Each number is 128 + 32 x the weight over its row's rms, rounded and kept within 0 to 255. Layers, rows and columns count from 0. Numbers have three digits each. The size before them is the row's rms in percent of the matrix's.

# layer 5 MLP up, 768x192, rms 0.159, rows 0-144, columns 96-191
096:114117109087168130129142130078136128114088142043119137082133092167170105173210186078128131131090165173130143150129134098102163153096098104099114177156116159104112100088125125148141125145169159148107163149092108110105150108085108092114118190122185129119077139148123095072129137128152118153
095:165114110123143132111105111174113107111128123092100132113107128092080108169192173152149139063083134100087143171174142091133098147091121118123162095115133170100042111097119139198137129116099058159085104142121201087123139135117231166154129140113154137093132127096183128130111166107143121102
106:145184134084109145115154132117168050142130144089119110117063118188125160135178150141130128089147087187105160169153151108112132161144099121172127100138145158113112164166107140144128144160079187132123068082146165107104100149124129161145102133147121125097101142104126156132141173129120132109
102:119114094086129147138177176110123173194106111147073138060172145086058115064160134122121170143154077135162143105155156105092088129084096140125114116179132104164109105145122133111181097164099150150113137101119153188119126105116140110174129127100141092138133068104143215119137102123090165119
113:144116162162125122128150095096107135125094205060107139147105189154151077132111114139119155149147140149128134108133148120190138105122117133112113165195136123155100165085091159102065145093159124083086162083140087128218113185123100136182095115127091157162096115127117135126140140136181104096
102:137106211090118094163138126080083102106106166119113142094141129128119111108150101046182120122129175140113128183105151165061152112133137114148125108177162173095191135174192100146142127119171102180142162118173117117147085167135137129163179168102134116101147112100108109105090117148178132164
087:086178140091160124048129179081141125128161115131108116158153099174141138124136128088126068166127171119126110180073055118140113118146175093154151080149135139062119121054157111123082146121104127209098105141067146134126127139113174115090156120082076142188094127158172137106120133124119151153
105:063108161080133079100168105075060154141122143148139113148125103123121144126111097119157113107173121157145103160151109121115187158145146124147211167131116122067109139101155191088073127104133125114168151106127071149020089162106136159160070179145143146071088111147120166133128118141146112181
096:090104103109109140172129079195161166105115152141190153134084155192097141085102133117141190136081121105045128099140148130160122092099136128175098136141147117195111132141106096202165124149110138135161107106112128122122122128073157176138143122144120148137181144123104103153109040116134146113
098:118151120123126080118128125135115143138146143086139083154139061095156147171138106157148166031101095110113115117145113132103128126126111201035129095084118149035134090102094088133190165121118088164138137167162120207146197141101140136138119119128123102120161108094141114166149127148182086146
113:145159171157102168098129132180139119204127117141073091153130121105100105111127090086116138124138106157133076106139126158106201113219182115116155168130182111146088085135136108155153171097097133140093131107147113121115087129106116121132113081104129031132161125119175172139110078143132105119
089:098136095208153208073164155115175095093143135130107162150161167148111155167115088104079145123103164124135113065109104131143131157133092125101089162116123112149178092129082102124105141100201150107105123147166122185063138094124130108120168103090099112078082037105132140147103177128154155138
087:112093156148150110125188081112150138140130144201087157164142106153077199104110121138132196102105118115136136101099137075113088157118104093150141142135052108068122144104216127153093147161146148164158093134096140104090156152081109155122096123136114066179123164140109139115154139153132148146
094:151101095139163089102131165144106141099053067101100110157094147165139162138158111097125114118164158156163100157149165125069119179134094107166086139148071066078131133121166106125147122094119166127067159145129140207112093134129110102134130113158077111092205079114156124123117133112116188078
101:143169140118132115078127145092131100130184081130144124104169088157145111122112127157194074102197100161075096097121141129137150104105127178185109136133133223103175124164093139147126114116135094127091176115134066087163118063096098128151126150101089114126124230129106081126090117147136120119
105:106089109199116120158116179187184066167131066115122174154147162162078121155117108152148178154105164116104172168085161105129140128126104085126146111103156096093112068163119095144110116133104160151168114085103129140069099088105167126077161103084160157156101137107176054206156125161161091105
085:107133134110093164124131175174186137141085117060161075144135124142106094099144154105152156152156160119136157145174068144180112122085196123128042135204099132081122072168106109132130132125098140119119126128190125101127124168163098143107107138115117098096168091172077115111117113108123171148
110:169119172192097132103166123111097141173171147086104079137078127144048117115129050143153142090185086172132182162107161140153130117087129113113137146152130159155057153106100094111207141102069139141099141135136093110166120119141169155149161116126115148140152073111158196108127115091103137073
101:076090093117151094110067140104116111158148087126177107127098138163098150106123162125129159102043089121122146126160131081154117109074204069136167089098096220138116128107123160133129116136121159181066126135109140149148146182123152199105119160104158156107124156062133117172122146099156104134
103:121171091104092126130114133106164174118152135089232148093149150176099113162171070143104147119021113106115157172131188121128150079158104124161171148113118149078168134119191151156177138102163109138074171095138102134148149111076103150071165089117140116109113104081144143125117132120117045130
101:129081164090163117118143110116087191087118158171130068118111090105107129170162099157155094126102107139156089117122101178122143099146099107123109210145196127131123092083132078177142158127119100115199165093156136066113167131085163147161068112102165084144146170138105056154165138140084124105
097:136058172108147083116125121149134092145151111135148148079120092104114084118149121141197140083061111116101159126157136133121119101153165116101063161070123147132172123166120113127146164193075118113123155126120127109193088118111091159091121104156127133204108123110038134138066100143124108113
101:125175104106070125094125087105171135074149141141103081123104176172146116129096121075162168137170126115154115179130095213166166180094066155051099086134172065088131109141140103104108184168155168130130117079124184110148100121140150158126130151141169132120105109113126069162125129126082216171
108:158125133125112134185141144179095100112108087142116046133152114111085077059124141145117135147115173116140135151114107157107172131143074080092126104130140086065099124170114136098159111126079094070160127160137149079172138061095121163127121129167120132087122142139166111112137194177119168136
091:120117147136132124126096154151101087179176125127138128147110169153053114107179117109134160150156130127115078079190131148099135096118134119160086185093111074035142133144086102118054126098083151107122149100105101126139123095113118110192191078134185154107137122199145120175107186158093140171
096:125062103145170115081105169137172119135151139104077113093160133179102141128082093108173148094131089134147109128094135159176190150091150181111075081094120146151134086098164130126128095091133147096139135098149103114146117127115152102177105097118180122143091110058115123164074140120134150199
105:118098065158104166106107176100174095115118127143127123084103122165169135096091162183100156147087145066107132152136148145132103126117088144074108181083117141190185145136172112090140090150173189167095121129104165125127151214131123102134151139143105155130091151122114150079108160125126082091
095:085138103111074122128102150168149141132154129135082188090168131118166184125135089130055140169124102098118148090159136126120112080154112118105109117084114108166140080118149153144135141103073136136155133108145139089178142148054158108213118110173101133087150170147160156092138146072147147122
100:123122158151170145082139104047143134122109178154130106143113104139137098127200163175138160129119154101127105127111152217120112113127140115203161116112174161073128130175184050128132155074109069172083128154173170151112156112151116068147149096136130093125125114162156128120139141134100161118
089:147208078186170100121107116173147103133126157080170108166133148136079180130156136120128154158156163089107096124093117090119158060126058120111158123099103130190115100074094135116111172193080095092129145145067130142169199108104138104106102085136225133141069181147141120098141147114110124072
096:076097149096169109126142173108148142137119117164086108142094071115104154117156170138111105103149111159137068172102101095116106165086078076133136072170139161131155169161110114098131190157173142139084164167067167113186148113114113109153141145073112153109086208146154141145145156136175087113
086:165075141129142096092100087125100126178080101168152144141087139144135164136040167124173177162143135120154188175129087127116094083090124117153134091091108114066088105098127126121115179122135074089101110145132160151165167067139147119054098118165113111088135102169162105206149123119129134109
098:172095179116110169110149143129097110115147119146141110127118053108131133101097181115104121117106080091097107119111124071151102158082152036191112130136159089070183149160124162128172098159089135103163115111105192106105109114184108142184114124156106157136080150117177140115126149142181154165
107:134164110122151120106116183135098120101108121153129143107189102104123129110181106111123168120103189133114163110090121130132158112076143130142120176175114168151060104169043057167110141140154149153115098060146154138149109110087160157152134093151143173166130110029106173096110128154199136150
106:088161114144157115100120131092087057096106142145109083170146137125148102140195113141120137103128123100105136145129139137139081083118163089153106146145085095094125107212115124166102110187132108125121118097225176110138218097139116074155103104136120089080113155117131155101210106138137097143
096:119139111114099175092195132102082140133095154168143188146095154178164195164156064112121146150103164103212121055113109154087128081148139115135149128104147110109127093143203179141105175107130142084122130101127135150104160077129073109194095174142137077131168099127154143168093136119135133117
096:101203137138073145110170171142096105188137152102155095121148131140161121122139054102143152140139104195119144136153084169205171065095144152149107164117130169147133123097138130129051131170109153155086096111145124128155122159090158105143140090118133107153190138128123110141149120126132069155
101:095128100134148131091114133145062111147097097156123120114076086127135135128138083130114157163064143075175201149165072100081152081138172101071131156155104116096194094053096126095123083139115131128120153125115161162152070114110037122150099124094117189129100084083160115184105166062131111103
094:164149104158142130156149079121110120094132125105177112150182099132107117189093134167119203105144054144121136195118100133136097086106149166096140197105210095174078097095166119108102150047145137112096163168151127107149177125128127130166044173099154151065108122139117128113180135116158095167
094:149142159186218091116108187174167179114106176158091121140089070070156134117134147164175170124131150159135140127128134084101167072094170151076136089157129108139155151122175135084136106152116084144148126121189109126096114112095130107147118149060131060132127134104124087121138073103141116126
110:132115124130105110161131127111161126132071147141162120105191113137126160122106103132157139133144117132021198191102093080096126173106125169121101099115093157117166131123112076154141129135127082172172074126086075155161142093142113162072111128130182112125139129165107156153098119106132097147
093:146150106120077131169172161125115096130123116179146113117105072150121059184122148163115163138169157168096156152128084156142163106114099127103102166141066118112141140182121097113132178095146175154137132210123142149168130155185164113108086136154111082084076168142139101145115109121130094085
099:147097128105135169154122169182160170113158196139103103091156152076044173070114129109146102144079113115136120186135148088135116090116098133113147076150080100156108155140109107101132132125136149108145142120121091109153060163143086114153127099144117123092080084144077143125137161103147171063
104:129105090107115189148123155124129126093121110159143164141092107073140097160188109104131172143106105107090150088177128112118082110119096065147063117098180064102151124132144081181118152199173105135153121128150170109135169173134086103113107072140155104139079090128130112181147119160150109181
092:130151139109148120110188076131114098127102075132090126192136130150142127107092156107162125112135187131104129140176141141188143098146195117144148169093113099098142137150160162105143076122120108139128155124103115131179150180089093202099121079085119072095121094118154107073161090094057056082
103:117089137127127100138166186160074148139143125106134135194104191109076120088085072120113155132183119171116089124102073121133101148081102110108093099068132142117123064130094105113146116105174135121113110092194143099093102114151143178106098161156126193113121176122106058158150115129180165090
100:118099186154125101043092134060125113089138167132127137087144079083137098135147148194130100093166117155142117156095162154161094150163088136144173148157169129097104121129146138133099184154137161203085131133110115120148098090127135115034145113087112144080118178101166149112124081136150188190
105:156124089078125169115199101123115096178089095175136135148111117123138095104117121141138108072159176138142133133160165112099122119074132203078072118114115170106159126138090112132126157116124141121170114138131183144153089097094112120099204134127152078125121189118135156193169161096163095079
097:093118092133117077107107125159107168149136207158119125104113114132160131098131110127130151161107124153049153116137150129115114123122141097137133115127132119126108121137129127164145060103127102120133140109106107189086216205115112190129127103134192117161092104135144144206077117100133095126
099:208151116143130107152132166143127122146072140085125105112137103151115119078174111099139099196150106134102089116142113190047117152146075132127104148167185099062165179141126092141138148123065138129121106065100181121140146166134146117070152086173088120171140184132071090166134170141139076120
099:055157141139147129185170159168153147119141136115182086093131126123130110098159136069154149185137116081126126142114097109102189105099130182119095118159131119173173086099103137193125098172109181070152087189179128130178091119090134151156105107057112202136112115130109093160139126072097143107
101:121176134156126139149117096135084164142180103113161062137147047115122143071128059176127193128089090183186110144132125157097139141137115105146124080148129103125122104059138129104221149066092071136131170136125139080148122066134143092141120153151146125091150100044095140189113119144155095085
104:107119128150144118131169158099129127152105120163162101124134141125121086081157174089198106135122156146069075113105099204125192136094118152075105098074160176104157170109083115140116087082138108125101201104059145129149116193156129093175121102151123145119122095140104124120136158079179093093
109:106169138162113171173110192159132155145103168108174178172154080190131134186153147139119126138176104119139104163169093135136110156086128074116146225079144107168080130128164141155098136137114148158029143150140111127063143123139112125113135096136177086050103109128167113088135163152160136110
089:097135116193113118143160122061163154151107150090095145111100102127135109122095126144130137098060134133096082155103096124118082129096114039162172096125068177167157175117128145180112143141129178138182127173081096143173121101171162159190157100149064155144131132139143112128114141096166170090
096:129079095167100156092126155066151162139123131185150176122177130097105144180149112198091099160106144184183127121111096139139114093144121069103098152155130195132136133176086105181124129087164164123189131135151136107132127077107148062137146171145071068084130120152069108185095081151120059183
097:106127178183130170148148150130169087073155156105123100093162070171157087096157123142147155136073128142154090141157063174174108154116115151069122144174121121143130119096121134156123125127157133105105118131147188170126146092108065138087143137077149113094082126085133102156076100093150090104
101:141111090114127188124161137098111177098118161148136109196153084120126208154160116103179092203131123144126053095153140139164115122109117097176110119160118155123104093114152155140096161061071141157154101140154073120180140118109097159124158140151184069075148180116072156150137100158173104084
086:099092163133155098152132124110204107152080139078069096137122153137100148198123116110111107171144146161083105133179174093130104102136145099134107087135114131128170090140128139140157142091206113124091086132121091180083121131109106083138116103100127144186068082111115147115155145122117166109
104:101122163084130151159158122118169101147146144124140147172157099137103101124135064135124138083119127122109091115121059141183119177130138157103123139091160086210105070093149099161140126107133082069140128150180131114093146156115082144170124131128129138070129129089154104175148107164136128192
096:139112169143112079063110147164109118138165165053117091109153104142133149116112127160148122175111164096128204133085074156124103099093143159135091096071102133156144131058138183123206156153163125069131181100101115173108147156143147172061136162139159151161097145131148086105087111117183132123
107:170159156129154098129122165056102108149159129162190109179123099135183121156074124188114133137090130097142115150085112212106082097104143137081189250093137071084158136146138140146100159143099085117090138131142126098152163113150125120177133092088096095137131115149108138141132098092143106097
098:147177125138134107097076127099142092068148142116068144168137123166191084203081082125097166059111176169112102122134099145128139160140108117115126131122111140174116136116123217122097162094099113155174084092105119125099068142125167088105123167141112138136078152155115136120179123185134118115
092:121166107175173077140207121118111103163116153144165142120140093177144159125122082144106125130040158176150108090107067139108098091133162141154169134113164130153144150138125125175130126170167192131124154139094112155128087096178157183151089140119153106099125137135139085142168122124153187121
107:173130148169112128112117194055112108118108113124162138103155119103164084083132164127208131108159105112125134165139168132069150126118115142159144108084118159125135152143132058148135077107035063132146079125113095114173155160153158155093063111104152120196115159168096205145131131187128117129
099:163129113182129101101155098086134093220135158106046144181155154117130119163161118115137129146164103121064154145159088135069080092144111073086076133112165105118156109172112120137110212123167087092102078118169139139238140152159162124121114120135138117170145151147161185118120105095121157182
108:072119173094080145106183064157181147098144094122154134162087122174142132136160061111180179080099154168090103133118138099112131159127119160146140114140124150169078173148078077073085125123129141147139144168169130122071045113107133177106108137079113105137080125101160126123128137085126106112
106:141107127157095063161107189137092149179096099046129139166167137119105123140172107152100122156169174108061166062106096160131156117147116197130122109086121135113180097178109113075118121121089189150075091168133178167144095129125125140103059091097105192129149209108139180098153139095131089054
091:168161135061130122078208106160119147178120135182145194173128181102184110071130121127140141149145103117121149153123132094176195147104159120087077133150109083180110138131028101109104091122118134159135169104141176097140144114130211139127167051169153102165138102109105072151167143161093082129
106:100157155083141097134185182141109052104114126155111105114107114049074155116111119138174175112120055126131142149148145117132103084131179045098119074150170091125219102122145141147106127142144104092099153096116122137089152138116090119129118081108113115094087186132115146137192128154143131168
108:075107155150118141124115149125151094131128193151147167115103116158159080174132108140127163135041178152144121194111131155125157137130054094129130168175140090194170074110124134110110100131199120129084114087162111153185186156130096079194108108106179144145142045105086111169129116093143133071
097:100159129196085095110130118116149127162163177121149150073099171081105143137126129127130066143142106210112147138091127101133150111073140104087122105147211143090126149111134108132108133109127105186078103178137120133090114098083142117133139085137144119067076156089125138135112150098141129116
086:175159138051170139154118141151157159124141125093171191108100112147135154095153161092153168182106127143132154091145207169117166107105068097144133095122145127094128095108137128146105118092117092175133109148124094112212154119146120123125152078154120070173186081097118063095158113161151146149
105:088198134104076085043156152142135133157107147134099131127120156144161038095110053121122137112061072164121107132119115146123140123159151160093091167178173122109158148095131130101136102131138148127060122166162112114115145120123120069140109097150044114147129122031144115161137117093119087113
101:095150153156147138115161135130180077139134133153057122166155080151145166022150172197119207112224102132143073139160138132114099142073176158099080120124112108174191113126091164078169105175161099116135150112170134120113159070111107118119146143152141138107081082083106121092105109155108095066
099:109080101091102132108127140108121129170167162160142109112155121113120040135157119123138137118108101115182143100088099077140145129126114125106076157099141152148158128072154107143254101136089103123139089079098182154093112066156181165137147140147087150101105133104140179154076157110143094155
092:139139102147142091029173085110116162126158070228138107150135093105094138123142109140140113107099093138183123128134137107077165129144151156131158107097146175092106087141125095089137183119072129167192145097132111128206056146139075168139129068163135140114102186080127142119113146125123099132
097:155172132164105073152141176115150125094101081173145089123142075135080159119150119105154152092058168112153162069124103113137080110159104148122046101106158143098147098122117114086155100164118097108136121122097113188088098100091038154091163112179107127133160157122142140166135125094133162157
094:085132131123163120072160116134157105173109131104070144157089131052074165149135083088107104145132132154134097162135078187177159147090157140171159147098123102101098118094148104110118149143108123202108099168136122092085096136081113128155140159050199095077137134161108117099133191099092144151
105:152118152115150101106105120104115109174094135147096132134143069147089105130162097105157138186199085141104086048130153140098120192112127159104148112168135146147123126135129181090125154104120123088141116168188104170102156088088100131092108157127145121124081104121109125201153104127130104153
103:140091137131151103165141126098122153054068114111136122097103162120073067140121154139094162061115115103169142207146115138120156177111202081146084123149125163102139147111094073151148115151122152150141153152169082154107108093145144086129054052130161124132108114158171108162177143074150169171
102:147134138093112122146163122089144104092137175165147158105105150115103066130156129160099128141184206148134118111171091098172096109119103078117118125123063091119187159153104145136177128134155130107156092129112053118197129145183148149083103089146176113055164067149175145069062180124127180110
103:105115073093100062103117117175104180092126128148163115138159121111118067148124076123165135101116147144116152148101163100105171138126091129148142157184122108197132117114162123068181071113122179144136129128080090117202132096089132175136095153082158107167129179128112111174152052118087177061
106:127163096084171126159135148169150122109125165127170118114091116130164150130133084083142099145088135113133172171146108150135136153173107134128139139191154126040135104166146095086136098137159058149092110113130142104114171119120173082146107162139152109121120159117126114135073105153186000150
101:151142104211112104067144077117113106178059131180073149149088094130143157130102121163164124194119117135124135171139178116110086113095176160181115118100151169154129088095116094091117082097154149132103143089125186159167115158097084106146068110150123145187117123140090094100085107177163163176
101:140120093120138075125072137137113164139103121115125104142134110163111117135190141118164185093164073148145158142136137127108184110128117180168129156128172132083097140127183142152115137132155159169115131117126098108106110170124139127124129112150101128124153075118043159187142131091183153090
096:132126120076171115070095141071165114178141113125087127107117130130161183149110202129106124096129176120117132103114135145141078161119137108100147130136069129119092124129119129071132117112124168119143214109069101150157127158118152190089155119129163051136174078104174087176146140154160101148
093:121095168128167101122103193102135124126164105125110151086123108118145161110100115127122142078093152107162129130063129113081168081098095080148165105121108172132161112083140176105106057150166127092160111079184053061193148145141167109114143158108102132146193121151193145117117115109127103136
101:087130126176128102101161140104166112176143170143135159131131108105097066097161136134095177131131131143156107101127117130131156105103182129088161098181165144115166130100226156162115096130104048129070042136150119114117108138126088149131100130167103079068135106161151115126167166100192130093
092:145142153196127109100129123137073151097102110140113122133103162121128073038171167104160110139143117184141186150141094163113141118178163070143124099073120105111149109128075107141103158107111183133136092121081117122124122111114088090122179109167168087073120172173144128151148183137077103155
113:198112144084129176134148136144045091169102129134156113151129069194054091134184094086193132110108169093103131091131079091104184069114093128124117118099139124168179151126118134140179138107116133115088134171081096164095076145143128091133121157163183062108130113126126112114138146142140164123
099:089095121105146150128123104137114098147133121089158143136187120187160124120163189077169087164126109121150090126127163096128186092136130081158164083150077105103146098165114106089068083136091108156140142141111137135164164127102159118115104064097144040110103132107144104091158147073115182161
084:065148164109207100123106118089165139100163092150137132095143156179135140112117113089104129097120110067072106118123190101125167142149163084132027150080145113104124082122178123111158126135141130114123107105156152107128114139078157134042109141154165128147132107091130158171134113120125177105
105:086141126144141090144140142117172093104106126156133149170151141188129168098173038093144154133144124159056115085130138156098160071099119116077104160149122121160111078149102143147176197136145111137161138143108059143114111097099122152082189110163070166102152145137164147163075149163126151051
091:077131142118091106111124080092178119133100208171168133108089186064107123170131188133162159126112148090167145206164123141141160112105101089124154105145128140215115054079107192150098183145089175182125159145092128130079082159177123138088150111183134086141183155151087124150186098108089097151
093:153140071124100114092115131171119157118147166200155165096124165168128120060112113090079181166128183148109112180130165093166138160157111151156094145157114139129093095145038093130191084172101103114137045155090146131149116109119098159072077112159138152120065118081095131107137161087126114136
108:088194128147158102098153126153119113097134159115168139111124091160114076072123090103151071158118182152205060141129088112152158058105142165183119156140109095118106082086155092164142138109060125145081109125113158078142128114080159133140114158127128125132112164120189101127105109105135124129
103:089144068118174156139184140124129112207127118125152118156142101177099079117179116161131206088129128116150162134126110151167094116103106072112112159107103170114085116100106107111107204182153133120081135111157110114170139089190145117079119190115178177145151095116137097145125132185112106203
098:180145135094150090077190137142151154169151092109092154234152118107070104123160151147097135104132104122091093105083119092095104138162095122110077174086123163133170123121115150110171149120119174109129120091175121108091116151139128166160085142153110109037166162126141222152153086133129136126
097:142170161146149138141067153126073101133118122137132140133084127141089111171153151155139112180182127138140172158094154165146168114058166066130062105127071115164170108105103124104098168132090030138099102047174050220119137098103122130131161112182111162084139144116202155157147146161079141119
099:123123144152085081086081139135138181190128093108097106053145107121125184137151062176103140131141100133109091146101110116161115073145155156123144078136110113075159156129113078122140224097161087141130167088191130103125127169115093136123109088137157122164139136169190153127178039134154077110
096:103094067073169118117165095126117125145104097189155111129119155130100050098147081078170073103126175131106181202092146134148139184142122101185125125151115146122162162137128107097119137105151105137118119159155188171120127148138095137125116184118092080158087118177170128118072172115138075126
093:174146121189124124104113145116150153120079044157104192142168111157158109158123088148191156080165069152145170081152126099169124173093141102139124117120165156152094110145124176139116115125145164011156052083138118115139172121119141132154140159140178122112115131076091065081103188148174104128
095:083124138131132072107146139105116116083131121066141155132132097117095147125134067134147142093079157132112116122176134101110104144109134130141100167141203159138122138098089130102148182157120130116168131180185095130102080116117140121134141127151120098134171134095119105138101136188190177130
098:075125174121106148091141157122115163148166138095133166149123100186106171168129104143154131058087087152150133136106118136155100141158135094121138152131099113159101140117110141156144164133073173187151069105128078144166155185092089098104059108104128103163110047083115115126083142147180134148
082:090143151152079124155103135124150137147110140070148119207111126138164103120092178130156128128135095093108048084094086084185150127142119144094124104083127141118137074161107097117115165174163143102170095138111140142160098145098131121207145118102143111084169132098162083118213107150139090158
117:168113135111136139101112144124184137167089201116140159122159065092108090118139126100142113155081106112120094106099163120122130078119177145161141089161143187114132183155106109150120101098132129108149097099153175162133087092080092202151155067136186077149101121080176157125166077134112119109
096:115099124143106083189140169091150154126148129131112114064156117130094111130157129156179127079148143126129144097144095119148100132166154110104063087134140136133157089154092136158092145091207122174137182120064106089143122100132091124120121157141042090121125225175109129122099148121121079165
098:157092113146127114099123148126141116128181132094131104233137157131154174155187129058112169145144085219149136164184157102169116070127134081151082066138113072124054068161090144157123091100166114113153169102131141148115159137159096095171113114194131128159091126166104141049159107160091130132
100:175090108159120135127063117183142152157171130154128163103138095116137157151172161129113215147139164147141100080130108147113122116126109221072096117164124063126134129142071097102137127098110137043183105101107135078181171113138144147116111128127121112153135120127105159122116129189168138096
101:137094172119143179065142128091151061128121136100090196158123102183137176135148157129131156114106178143079133150140108105127142147154136156122135180071114127156119123164110112084127110137105115186151161088105172148141087114116139161150175145140146151107170184136102076143100177098136161188
101:147134109108148159093124120133076088122145162114120127148085093128073111113133205151183131143191122165090104158160145093157166128124119127177176067157131103172145164140171115146144139092161158112182153088198133075116128139040114141189108154124056095124113175165141156093175123067168212141
108:110138105091061111141155162191135164108116084123144083227106120174133121127118130060176158137112100130139120085105096115112157135157126081098164149088135120117134139157135161100123122155106160146161163111153124150120174117120124138160089153118148086108170137109146171152145166141111092112
090:073149120158081100060131159128176121170141026117097135078134148123146106112125144084157138135068127096120143119182126084078111077073117133149113173107115172084109114186142116134107150117111186118110133137119147104112159144063123164112186171142165084176154134176115083166103143076074148112
099:068143134186090110136148156138141110172143136112144104101159120121132136074109152055118124169151132120065107145166128108124128172147190114141165098106124129113211071148102080137079108103131123114128080134147168117102130144127139182091189115167124138159067140088101104141126164157115137110
103:173168130154102114130175158095182082098149098126095107118192190124165079105101137158162104094189138131081140153125125071082109059059103163121120156178150120099193176109119133117121099130106137100136104131158117106156138118099138116105112132113136085153139141116153105152146130136084066122
106:085187119113160173095138124143097117114125122144103099113083113106136094121214062091128100124090119148171177167132179125136174157162112104114099164097156084109130130095167074103168131088140101086125143094202192125149128119165065089156152138055181089131121136156169131166120128083154108158
104:112094177101077118184192091098138046132139117122142137116160118156072143118149125157135182061104158169146088075172158147148154135157131178172116155147112108177132121052153060202096151160142107072130102117159137112117106125162136160137097108136152103089129142111127155182119095112100095095
095:160114113135134153048120111167129130145107119115179099160114135191164127089188075176131152143125122091115110122123144169155122049117123172145138144132120114106208116107134145105134101141093119105108141150100128112138144122129105082121123136138154103167187064169113141099096108116140114157
089:094097150121140134217109177100156123179137141150157174154131179150078163143131093164107124123101101127155063153128084060154147103160151124085154185093136159076141113123099105072104111142088105134143102145135154151129116141121118085098150102109132134112106127119143126146130057157115125106
088:139155175128144172150129107121145104087126121138109054169157079175126126149104095121140147110086114172148084111182188123108066088093067112177096112087138075103150092152182168131093151094113135130205103137149081176084130133209165121123131121131075082130105192134149161143106095122135143106
106:195144167123147073145146158119093119142149079181085132155106097127092140125147144200138151134138096164090144104151129111099158094139101160131118142104137114125189161102069128114120092176135137096077114103161106127167062123165107147150165119112140195094067131158093130172167197062225159105
106:093130179121093096163126120103094125168127146087118123047116144112145143124119149108190155085181185109187145105132128157138163114106067155165127127103162127116163095129090131086111140194101103148183147144119128122139119158130166152144090115077131162159103175121097146175079137101102146161
106:087120189043112101162122149128111134122087133144085087118143107141119118151144114170121065104141112145105153160151118124122115115136199164113107095077147093115175131082051153076092118126110147180123133141152162106131210149089143119172153160131082158142189162129200083098109141157114119121
099:161161159167117130134119078092105117139091203077108104102077160102088119131113160101092150128135082084081155119082086064171170128148134116113146114130103135195175106148122105131072111111101132128105101108146115168087098132077146154143067190158139146110117157191142145183102181104212128122
099:104149175157169166119130165161109100178123062122150122159063090054168181089140187117127116110096118109112134153128172117155098074160162157189115113140088140150137114115100101152149127086090113172146119134101109139130186135211118160134181161075129141066121103115150138130119116167135094064
093:171112099168118138105123074114139131113109101161097137144119171105145091145069072075119169087157088115078131162175121114145085156130098158149185121124168146143156108191054134139147109100095114157116162080119133121128150177101117144075088114110147088106117080200092107140152158139195173157
087:147091174162099115073139153146151086097187159102191109152115112113057109127107136161147128113170069091162132169118136149138123062084131126194096136138107113100141134150131101087126117095115083125183120171206074180100153119172126099085177147089145095110115137164103217155093086130158048137
101:222137070158122115158186161087130159094111072157117091182145103128132143117175142149136153146162143106147097117107150113136130148137174141116116110125156137173162112091087097174193130144166117137129127131131134111114147093187169079114145090143134109109119135134094146151149064115134087110
106:159131184097121064060167110117152066081094086149147160167179130096148134119099109113146147130118152182093151132151143127131142179090103143132097080138132175109132114197125137127085130177124091105102132131138163129092057103167171083182111139131148152110111141127161173163176156117132150110
103:155110141153163152118167123131137108137180112122110099126085113182086046122144178136150144109109176157097118107110121186153142108078096116159038109087128060098193093092123144141185093152149079123115096105147101138100154191106148112135108113154105108123160128196135110122098153166163117073
105:084145162075084050066134157166174096121138128123163156054095137099136111118101109106151114084105055145098146188171143165159091102103125185135201140151103114130184081111119111121113121209144115133194159103106169131165136111097078144070124072151151106133075132135149072177127089136111102073
094:174152135101118131137097129172077137118127089144101102185171088110083168080107132105140104128139136131133125151123143123127143072118182192117110080120203162111157082174118143124082169137103137123170156142175084101150146093153130122110145159137092113041153139191108172148167147082150090178
103:124129097100112113188139185125131116139140040151106107161122108156120142165126103090133107141157148184189101139187136146159142120133164175093171108114075111126130103073157079118172100136115183130136150044170117139171044098088166137119133137165094133062145115082137170163110087131176126139
093:125171128178072179067106123140062171103150168160157144157128084081097154176156122125151163145111120098141150111148072123126161185140104107106140075162081165113100097147113129123096155128133105112105122089150110180096093180097089121096085137145125160090122083093175166117112139133127138204
093:092120154087117120122113113150134162161141039185155115102125108118096142160163119195130110175131118078118120083117155094163173110167135114127123139113068030159130152127106155172126162119121171136151178112114123100065095072111176131152180163119176077113086112121175158182107149112129126026
090:117124160090067136114133134088113160135170098166136158111120133159155110137140125091134106091119121113093077145075074170124089098128099190145151135113119132053124125096182132084131123165115119113145131162124136131127153164167164172194098140099142155163189123067196166169100149144203130076
095:111132151116140112134141117087125028143135163152132093117198098150098126160097161152168126096144153155116178170118079139180189156125120125109163091144123126122175066092119112223081124102205138125068115109121138066149117172102117083174124098155135129103124155129138125119208161091171096118
096:128200175142105128130068092141158067103084135128112125153123143107140061115137184138148156171106124129176207118145177164172144194107111149153144094126124124063172113180133121096155101100087089131134117105126110171121128102133129112098122090156108131117123078144051119091129148139080122165
109:129107097177096123138154131131144144061104114125082153121109151128171088123102108124120198088152105133117142161090111121191101119114069091085158107188139155141129195078160164108129104145124106122136131138124102113093148183130163092135037137139150126124118169132128201117128182193131086096
108:107118114087127158133146206168135136127159113077171128161163100148151096148155154108236114095133107128067124151078104167140127133153104177162157141136108137181136139078158092130097108124063105159100152149112151114131173088097142096095133136166090074135143194132156186119157088124128094090
105:154089153107045109103124116123098105109103171166141140121101134136041170213157065127148149092103119170132092127085139116127093108058144141102139165165120148093122119163141155143121140120140167082131199114147087117126124171086083174144141131107146114190078077082103151125153126136170176163
104:102120110074114121098119141090091172138090179149084099108174127157111100101176178122108161125170174172119148088201151151116124120051152141119177116093163094162147152104184091168172124138130133110125140154099162150146070177173167117133141084137088098157106136074153134140104109094147161115
098:115138076075059126178069098168148056117165107152148105180123123053134135098083104137127133169170167087119135133095102124092151123138105131140144054105157104128172074126118126121136143157133114091116097150141084109083149094138108132053165145124164123100096151114149123178180090158143105109
094:155117083107138125093185124173106149169077147179130187153137086138085108116079116130148172152138088098097114115098077143143116113146203124124109113142162080171134208133136080114178067110146116122076121175196098071100112089077159147210119098137166077098198107141141079096055150152169120135